{"n_layer": 8, "d_model": 192, "n_head": 2, "n_kv_head": 1, "head_dim": 96, "d_mlp": 768, "vocab_size": 4096, "activation": "swiglu", "norm": "rmsnorm", "norm_place": "pre", "norm_eps": 1e-05, "positions": "rope", "rope_base": 10000.0, "rope_fraction": 1.0, "qk_norm": false, "attn_scale": 0.102, "bias": "qkv", "tie_embeddings": true, "parallel_block": false, "init": "orth", "init_std_qkv": 0.0375, "init_std_o": 0.00937, "init_std_up": 0.0375, "init_std_down": 0.00468, "optimizer": "adam_variant", "lr": 0.00147, "beta1": 0.9, "beta2": 0.95, "weight_decay": 0.16, "lr_head": 0.00699, "grad_clip": 0.5, "warmup_steps": 295, "schedule": "wsd", "decay_fraction": 0.506, "decay_shape": "linear", "final_lr_fraction": 0.0, "batch_tokens": 32768, "seq_len": 1024, "doc_mask": false, "train_tokens": 154300000, "steps": 4709, "dataset": "wikipedia_en"}
Each number is 128 + 32 x the weight over the matrix's rms, rounded and kept within 0 to 255. Layers, rows and columns count from 0. Numbers have three digits each.

# layer 4 MLP down, 192x768, rms 0.0582, rows 146-191, columns 192-383
133130157128078096127158108131135031175082095057101163145114113141043149115124176129105148179119095180130167138151080094122124104123111099154115128104193126158162067179116136131162117147142131070149126151103160138103103115163106170144121158086158096107115196120162157126144118100130219139098108135089139138070129090071163134158133176157100157139147130134124141182095119083139180123108155117117171146098156101128077150076145106114202151155160151138074142130135129136115100084142094133160135128135075135132118079098134121152144139082117135035084125144136148134153111154094152209
128126123102092113152136143112149198126139156084117154148115091161082120131090108123099144175130113120132171122129135128149107140172174098095139154126126161130138114163154141077110082149091173177141175115202141137095189124176104118133075145100119071142103117093146134110092165182101153085080117156102135116100154111100150122180119121153106121129133179186099105067138137119130129152122076106114108132080167179123154111161175068090106149126141117107155159097136175167151155115143113110104104115069058136142106123127102119143116131135154100142160060155135089126121129186136107148
106082135118148099135146087120167101133091101120155131109112149136095112111142113164172151112112117158100155134125161141125121104182141148139139104111072127098133169096125087139153120147147141067124193142197140160108081099175117085129083145140147149094076143126113103150066178174126119139153123133101124120084165127144147146161141109133108097124140130114164179095082106142094109128157115110085135114124122106098127108173086126181131122158124182121088161119138141141165096152134085116132102114103122114154108124120180111127151102142114174126121103044102124105084148150132134097
196120162113168137095132154126138125169106157151073114114086082126124203252123159163108147085121147087178151105132150110110152077172154078142112098123173082098102137090154124155121171159083132090106117153143147154105146126119095140113129091126152070117134164105086171119089149124103145152069171079120153128119127135149073136135167135107141169169082147050105172083090209161138107102186078147115147064084149144158141163120111084118102188112129088173140187181123098149143128111102135149096117116138102114082160181122072051147140134131132154152235098098124185079172104153157160147
152181143123155189102129053107135093118117144169138164122105128137128216141106133130124155055102112069121097137121139144140099103176116158111150093124124145169164139116120135131144116158099165129123125128138151116124128119032122108123171125168145166108076128057153092110137081146091134073120145079150188114116090117134087098107094143123108121150151127158158180154155103077118099117143159144112125130151126068152133165129115097175146132129135157210106152116196154127089087099123108147107193119136207088105123080100172141096156098134133109150143140142123117106146108225168046108
121180115149142155087130106139135107087171124131153134147141119053158092154166144084168109187086119120154145101133119074122175096104141081121131125144227119114120132143153099161158129112083145139150109107123105206169107095087082192119155095113111144133192169120181125131122051140103148164149149068120156154137058101067125091142172108091128114143141106125163145186114190068141117139134124111109097142100116095134129143153206081130136187131060144156091109116146089154093131090157113142139152161111146119128065137138103106138155158087141138129074150144108188161185121118102090117
200167156133079145150142114145146126110099165130127091135137085140180113119140093164149136072114111106097129144140092140130116135128134076081099112141050141165126121083100130153151087118126121106154129130218169157181143083118154139142080160123135084134149144185137149154128106084072171097126130141149104140175124074076161110075209177174115132165139162106069176155107104138141160111106173079102116079126154157182109142101191081127198109107122096169101123179125064127141185114045097127108164137174118128088102151133183116156143111137106141155160116129123191146119170075134167167
145152117086124125112132089100100169145105128127129122082180123131105134154122166120177162103155130121081117159165178115130118138094140132132115152137114065154145137119093120142096076142116153116092133104155120130137163153148093075145135131143157121105126173128114139160113168108171185135095058128193127148106141148114140155170133156151179131104148114109141134148123163149148113134140119112104140189144183088185144133122141111119130137131117156107187113126107138138107068129131132151194125119106116126088137161118116207162114125109137110143117061146080174136153079158137141131
124144112105096143133100180133153165141088093129123111068130174120140201119128167156072093210143145106113136157101059137169149138170148206122095083123122118129147096061107176155123149128139155139166107121149182142148159124178122120089109167201059115151119179168153130115084168184133062052100136058155131086098112164099095123130169165141148117157107089132000149095149158187137143144177024082171127147192179142058130107081170137138120107119144128165106173184132062151088058133137130106085130144137128120106139138129150126132120131102180105091131068111129143048081158090172102103
175137146166145123133171134156147170127126062115084137127148170164079117127118156130171131040135139117086088107175136139075112146129131122177135107114191094142107129172138143101186142097171108130132143128098154104154111057076154140091163121145098110111159123082147112168115142078113126179090186125158163076121150061099102119151124149140151109136160172104182125144125122138067169119125156173162145095117162091096187077133119079120139100152154164148110086086107167115105105163130103114125178124142133123103099143152221092156172106158104110150069143174106147163111146133141139132
126166181132152124118119125161137070156062133153195140187192136154106053072090150138095187134184169135175126104094190160134091136135195139134150103142072152060181092096101075091116087117095109169177121154142135087136159108085108132101120131178127159161160149105133200154166125087120177146121154102113162174128126129127129077123104113162150155125123117139172137121132164083082127090178186117084112122170095101196172069139080069097155127109090108080155114166143214168112087147123154135131145175148136168126170116131099164181097200139117083124129101124117160089106124132169161194
140090130058162116145163111122140128142113130068131204176105137093109089127178125086140145154146100150102102123174136124104126090139171110168113107167093137120157062198110140097099146173070133078169112128099175194084095166066105123158147140118136125137135085118100157185092119104086065126132061140196129107123147045118099173097156125072133104135202131149146101134167117110167176128144153095127062070164133145086155126158110132127125137137108165107094124144102128126131116138107097193155181140116147169112153148150118099116051079139162154167103087158132133081100128115127176133
118143155122165187071119151121125160112130119109193174113118144138170114117168124153103188173122120124126082126103134129065139122093185117079099145156075107159167106099073081158086098142100149144137127111153086122109111140136143078125139106158064115124152094106134145123140128157092134116131141164155130130120113111119130154146116087109139118111166104201107093086089161165089049104111115140168121095139170075135083168163057168118138120126099109098093161130157128113099168135123125144104088093134136089166105151128138160059135090143108112181130116112142092117182240149170094143
035129169115122163122157176119140125140186114110095103141154129125117114115087129088127096172170102129122156141134162200142122136148153168152159132098188150176190143134185084109201094104116150161165132127069131141194102150135176086102199133107089145145141120085149111096075118210146140124114086167182162144111074093144112115147052111162095098124100140152084137146129105119063070099148130148146090136141175129164177080187078151183035102153132132090147157148165097175154167171162111173091155114114175166127168078136065139139132148173124067134174147141116151147144138118068150122
107084141126101103140113140116110169168158158090160101103165080103086129090149111136080121153134146066135152107135078164165113110115043151104121122156100106080132176102135061154134104197178156146093109148137092151176146094142122162155091079099131160134185092186127139144119128152153177099201109100148122120117104118126131155118136139186112183115121104159105143132139142074097152100130144085152204158137139165137090103157079130098156108126175152124157137105142075096070115197151129083097181097175084135136151170176139147141075110175142125101164133121117145150137135136095129157
137084131131133097126086142116125114147134128129113143118142120081095118147193139139096098142075137151194087116096131121114128091131106157135062141122134105054201083150100082126126189179150170129106108121132080145090114157063115135180115080135081176116128100134061118141140190134118120154089172092173121091139147104200143165143110134219174087098135148107111157176166107128096145126143148099166214137131113143131140189087121168168145088147102143146100108104151107154080165092138188101132153091120097126103111118088132135145132100161139147133115097104163203109130167130133110123
114146156187122117131148124114070139118128109126085136130179039115130118131103181144118162100161086099119162129129116132135101175153109117133119171105119116159106121186191123109080131119138142111113102112120112094133121150128090166116103134133125107093097188156161097151152151088101111109156143142098145130168141181166074083130113140075102138161136094231159122167098120099105145150153143118183106108121103173163115203098087120117148162078101111156080133139055116156097106138113153113117143153100116110154135135091188089176152126097144118131147165162124177176162099130156114076
167158098099080165159132115102097089150082103115131136063168123152080110116138123145088109136132122139063136094104078077164182128189094078112144099190102068135113118124124098136126172069137182116144098182122123145144157157162114095124178069155077083113093110098131118139144110100121103072113084062096148134139089111074079128139109170121090145118152063171113152154131166106086143113168113137110101098072135102110080135065137114122090161108150149147137159059137126144114087115126095153125156152141133166101138145063120138091160125084144155110136101088067134090131145192126133166
164122149146087126198113114157117133152104094099098112135083129145129160092117115120125183154100077125141120117081156125164114173173099140140107122140062102142143090136129021118082047198131079106084129150172104118093123125107171081151134114161113118128141128085093139097116151103166153157127203137114137072154125192203091119133127128177068121108082127111189135167124136080144044155113107157151109143127115175105109160154121125185186194097179100105139130101125104140120051186078175044118120141099155140119118139150161089120135125133083099140178138151124110094218118122129121106
089143165077128098140100074122179041132130133109133096154142108124152069131149130154124166125099122123085140138156108130088179153118113130124148128158115148063156108139170129076122129069130171147132132152140130190126144200070108050129160104119101136091075154124141095168158156104116197096135186118121152067110125184156123114124095094152097092111164164147154177122069143115150160097166147149170058196115158093062059102152115120130144104142144153094130136155100145153150177133062075176166104128168168149107096167173141145141143120168127089131128156144100139142129075134142117056
169163068131116162107154151199113157145158045069086145115179166122115120114099119156145090112119172118116166150108098091180122126087146133105079149076070172110108136100098140151144134114189123157096153111112139168180159119106086129187120092104162108125161123153137126060136093110117094143177096162053119133178156126116185138157130142134151162149173129172098136126106062107177075081141062084151123179146178161124105183173091104069169091125111153200096190119160143033118120120157131118143140060156125113155123130115127130089124127101105134120188156160131146127090187113076127069
144149140138141140110131066141118100120155047079120154089076164142069095120079150138161086165102118090104137121141108126190124135176107157122074107079161182177157105131167113114185124134147151141085168096102184109134097091130155139131128145144131158105110063128129094113110162188143134193125079149130101149162170120106072129096119107093065132143120124116074177105116135120152153107077110086152132168155092180065118145115156156174104091139115130148146105188179092122128155128171148133123217139155148096186120125152069123155080160113167164077131085189136162067092087159146114186
092170117165124098175127108105152057137165126163166144146076143116115131105101166095191151137124086081124153160168117167156092128067119126138178164151159187187176112148146121127103057087139157139135137107129201151169093116148130124073123137165191182192198119119097090148098182201085104093106138104073094077177089151088106115111124126147159119116128081120075140079108124131099091130145165104145109107075150099153185073146096087144064126123179133124096071161084114130074095193086146127121152149106153147136114102157092096125123144111117111153100180091147115114099094125125146121
157190117150085084143155132130136195147117111105128093186168143078168063120162126119151078116171145138100112128163117078115102067096148078101148133169147073087106108177111170157174204146168133130166143135147110145090129126167174180125118149114139128132151118162167127189044109142127150128161098115108135119106185171100134153135127119180132111108052138170112135145119154060120137135124136070168071122095161155111111176158133075139129179122136145169115163108146148103144121122078105132080157163122108129089162122121144158155083135072155175149117139116118148144149107159138135119
174150135118113120136095100138142121112110114119142164126156147138135129117180104137104145110137121113169130081175174128093076090087118076127110131141134154098157115177174060133098135109154094093164114148125141156095160133147172132131140093066102114141132075144069182142150163067139135082182148159120112067134121123148124208140166076145111122113203136107140157115143114143177098156134207086136143142141136134142086159154141121169116125066116150134157112153101127083141160123118113157169092149125129131129129177161179139081142086152145107115062146182145108133133116104097114102
135073201146171173094106110084117184149175162117111150117126064129127147160154131125146100098143109106159133148130130149132116110170091154151118168136121131166144147129139105159096152159123150124092132098111164127114103093112092181163136188156147133176111083251127138123129107096146166139094131159112099176113129200166130136098079147112125157137099105152104173091124125128056107190091220147111103128119099108111104055057136140120141153135135106157103071131182157131109096072103167127160168121086077182159111119107131159142097105108118119077093108096102078178153134146178124142
194155098105091185169109090100164133130161051139134082151141137161093158145124210188125107138091135102098131110199088154148063088121142117125099154124114132060176139180140133131106130093159201163106126105153157123079132111118195164151115112157139105074095177170055136188149175142116082094125132101126119152165145089101161122122145130124148137137131120150091115112131130116095141128137157121107112101190102108123104151087099130168135093150170193099125126112143114104103127117133117166156166145145088114152176189160062131139101144109091065110179175119132163115087081125137109132
160193072146111104138118196148139147112159121109120101091091140141178142152095072118069036133126130142136121120075056123085154195168160168160112197120176110091123110145157191054120099099120098121122118092122108170152152181164170097166161050130102095078066153180120171121094214095115140122129155103139070090141142066080104130132126154152164144056159114117063092162074106174190162113122130149134121155122187112117106104106140121101147104162151112150137140096090133048132118116135081135126160162088097145139179108103121163132141082141094137125117141187208126129138136164128146086
142117111180142114110163137108178162134195129126154069095122105129124110164135144141135130128133146147099074082144127148123109115153160113088088113108089124132136098031149126150115146106148136152098136106108128092102103180158119163101121137158180095077143119056092126174147134121131183111124084122136082135160083098153176151146123157141116163148113088139154059166131160106126113098160106176114158113152125157085139135098061131113114098162154128096127097172124104135147126139133150093140089126092130127112190091127144127105140185110141086110128207152151126105080079108118120122
086117092150127079151161122063126102145077108129172111099151122132076121131082128128081087199125115113168130094141171131132157115159149181121169131132117121101127176138142079099156126113187144101073112150045184119120057132117169102126080097103100086139145096132132139147144137165084105104150113137068115098081131103153124113139125162160108123142114112137148166125092146146127111161146135134134164194102136110134178174146119100102111110120123030137088176163119135142138143122175048091178151174124112175109126168096122126110152088120128098166130134079129164168154126178119107140
125087122197098114121131090122138132096169145082149080118162173106103156124129164167111144119110107117117098114150134118089148166097080097131126160179157114025076119113131118152104095156138113066153133167112143166087117167157180195103092147064110099124150185181094145161151094128115099130129077090117092088132099131105177164117117114130126152139074134126092103091090149111120165137085081121100092133133165125144124106113154092149125170163188123154089131155097186145098132149118074105059107201086038101119132140118152157193092079190161191127131126141096105135099156086097135147
178122148143164143105109057085036103134125159092100164146068140083145148150138121113162125144134142141095100121167092218137162148153160146098120068134083126064103194099165140116168123103100114140073127082132153146127152109054127146186144121136134123119104119141207179168110097129164157165145130133119153087147104060118152113096092133106103186139144123104098150128161094164148086144159173102111119162143074135132139053180061112118105099137178200160123154122184135157130096123114170168125123110146163101149122173110039121151150089145114197082166124113096102182116104124205160117
096149123084147125116139124134100153099116250177178133112124151142121156148101134083154123114158148101133092116036158113125115119134120160158106130124111111065096140099185083093166176145162095069142107136128121163159117136128137083162120117081165160149177134151088124168135123077118101159114160114161111112087171120215142103153097113132119209148104127114162180095192154101116125122106199160165157161123150130114142123172135135109168117166141123117109170117105125133106126132134128128131134093182143141072171123106060139187128137150110090094101189121131079137126077142150111161
082170121122132129084242119165086138100141178085109145138116055158160129167139102103137061099149136136154147125107165156120094158161160125123125119119096178119105138114151151111128129138075130128033117087096146138129135116186180132134154097097109169108106104141118136158142110113131173126099146120110070078105108151113060107138153180174132170115146164156112131143181136130132095156099155090142120144112088071127132128118116172099163125120104099108149144137147131104116121152164143059152151134145092152087182129049064091157135107186117130152110151156201097105097149119131138129
069155149154071131155153078097095172121071141130155165145103150116122081109124120150135136076124101109107108121156091143112144145093142070155145160086169127147117089107146146175101128166085131121125119183147126134128113136186127071186147110124055077138109088075059143170154137118113152114069099113138111136161140167154135203125148139139135108159166136182073127142117116115144153133125099147135090196095182140143130122113145150108124130113171102168140139137122151078110119117179130132137096155130138135123134169163109135110174114091131112130088085138157131140178152133101139146
151110185062143084090138173132114097128118125159145141126114099134153099164103119140109189135089131186148173147171158111193109124101101111124169092032061177140168121139106110185114151104139134192142153164123066078130148177145088165035061124176120098080133114151060130157188121131126191105066114117138114117164181185148134161091142135151148143127145086122105161102146134050127093052092165114143074157104170133145134103131138107124115132120137093110196128093108142199089172149120126135151084096097119142143128125139089180088134131113146102162067055110081140122131117168184147137
086082144117155111135103062134173075134129105166135101111125112188154137079158150179111158078140155119089097146181128126163118123095168103145162133178137106132134161184117112129141117125115109178148158143058119129108110156153102111141142207109142123131104108112136116119131098098122141120157133170134126145145133176168141116164074086106095079103124148167219119099154207118151113135133182128086176051101136112140138171163109059127132126090121175077120115099053191093069139127120127140135089127076155174109103152098125089100119104130132116151137109110109156126152141045197091093
152136160128061126106129152135163143099116139096104127124140126102137133133153072154118148123112124082148138122117126108130130150103101076170116137095107156102104176140194129127127146082125090150218148149138143200127120149186088121145037104106132115111131167110127181160106181105158128136110135090134140108138124125118165145114156130137168092176132136092082190093090141150106118177121127152144169065135152118108108121126138156117115168115111117123185154174163109132164198098118102111131089125164088147104132145121108133136112122166131132076129160139160114139092133094117097145
042093137056190172160091176159065132105114137169140086080150143113127111100151115164128143137092133156138172138151131146121163128116087140087137096125118131181148082138050091091118130067139089115107135139181148089098159094182133104180154173135149063092148117079141167118178137082110153094120126096147097123104170156121133117157116133111133113109168143079135120158106140148162114212146113140153086053142157162160116138104113125128190125112127151086067080113145116158128147143111115112110073102066177157132148079111136080089135140106125128162081110107142109087169151161182128108
123112153122133105124168166137095195143120106123122136148170134078110134086102146110073143116111131158153140100082128193149147161110113196162074140169181189085140137108124107188164164082142121106147123093102099150219097126089099067129133078113126147139151156151171133102171185103158124183154097134098103141123152141110142118150119118164157142141155105150152114102089123159105141154112141153219119162137048139126086123117156127133134110189105163056184172154117110171132081109150169152136083141125134108070135100091084089101109193151159080171067146067118141087174087129080113061
164144176090179097168133138134184154087195091114156099080120149119111099148125109082125130197136072130109200166077086200097122166151166086127144158139126096091140149084185144110131168137129076119144131146119064115159152082139093105094137140070152145103183085119086121116102152111129096136130144119123094146173119097101117124107171138136160153117124160158110177098130124184108151127105119138062090129166087120081112076158130154114112072145105092108057161111128118180103192183137126111129127163168152162141160165140126061166132088123106166124077170146121164133143072118170203141
106106121102191152082093089111138129138157211135072117135119132165085149141144053119167066135099144195140126106083156141155121088075137141112165118136136122065114083146081139145109118078113158127119105136131085159117224090123204121137126177131163123097115123183107144150123167177109138141116181151181143164111124123183084143093092099171144089147087162140126118088176161147131095143156150131108122135119080068090196107161108099130183105101131164148099142123111062059156111137094093170132186075059133137107155129093116169163097121121166197089171139150114173107118090139152108124
085129131114059125139154129063079145078161127111134123191119183117111024155145164136153146177168115117044163150107096113145128134113213111124126141142081113116090114115188181111158118100099105183150142171167170109150157140174117161141083148124128086138177124175195148135108099139124198104174153159125075159108161128084148175145094080113109094096118142146037134163086060126187171082065137126076123091114130095158149114115113157132129114091110144135129084141109102150109156138086096181153167127164142135123114120112091131133117123160152142145119166124110159132099116094125141120
143135111110146091097162171156149103129051123107139098112074103121091147168153140124082165121098068086121144135130096141148151133107090158095089158128145074090113128135143085225126138128130151125091094185106102147104115147113092106117129164138100137135102141109095128100149139149148130118127134162137145067092140168164081102130127121125155124176152096132156182080088066182117143135119109142194107165118159116085128191103107145123133178161151066063164145189096188142160070098183177190199088076150077090093144117145111134146163144087120042131139102148100102125155146171158120097
091141116125151176144132191169069133122125146149112089097123095118062124142125093082163099099143142094123181181118137131129146140132052146140122123150100136157098127164088098103060124111120102159145100157156172150086117117143136128141160142137160070108086119066138128127114116110122105123144166088154102150124163143095147096147105132132150111124153121170167085116162123159108092144141136164067110146155173118147163102138094159090171076080157113160101128151107104104163124147169169108110155122109112118115124123102130155148161153065118086053154125121121068145077160059133092200
111040131113148189112052180108182114097061109158116151108131147119178126129166136113110088110114152172068116144133094092103189176159137134099132150128100127138125089164158089146141132101122095130124176120103119099166200108190104064113134115136139146121104137145140161173149077111155086106079149145062134114117068147077121123099155103161163086150125141146120115101148102181144155160185128130062179103114093134115128094134171245127188095166099077081124112121138124134134171193140139153097146173067125103109135110136090081168131162090108130164134154149087126138137121073150173129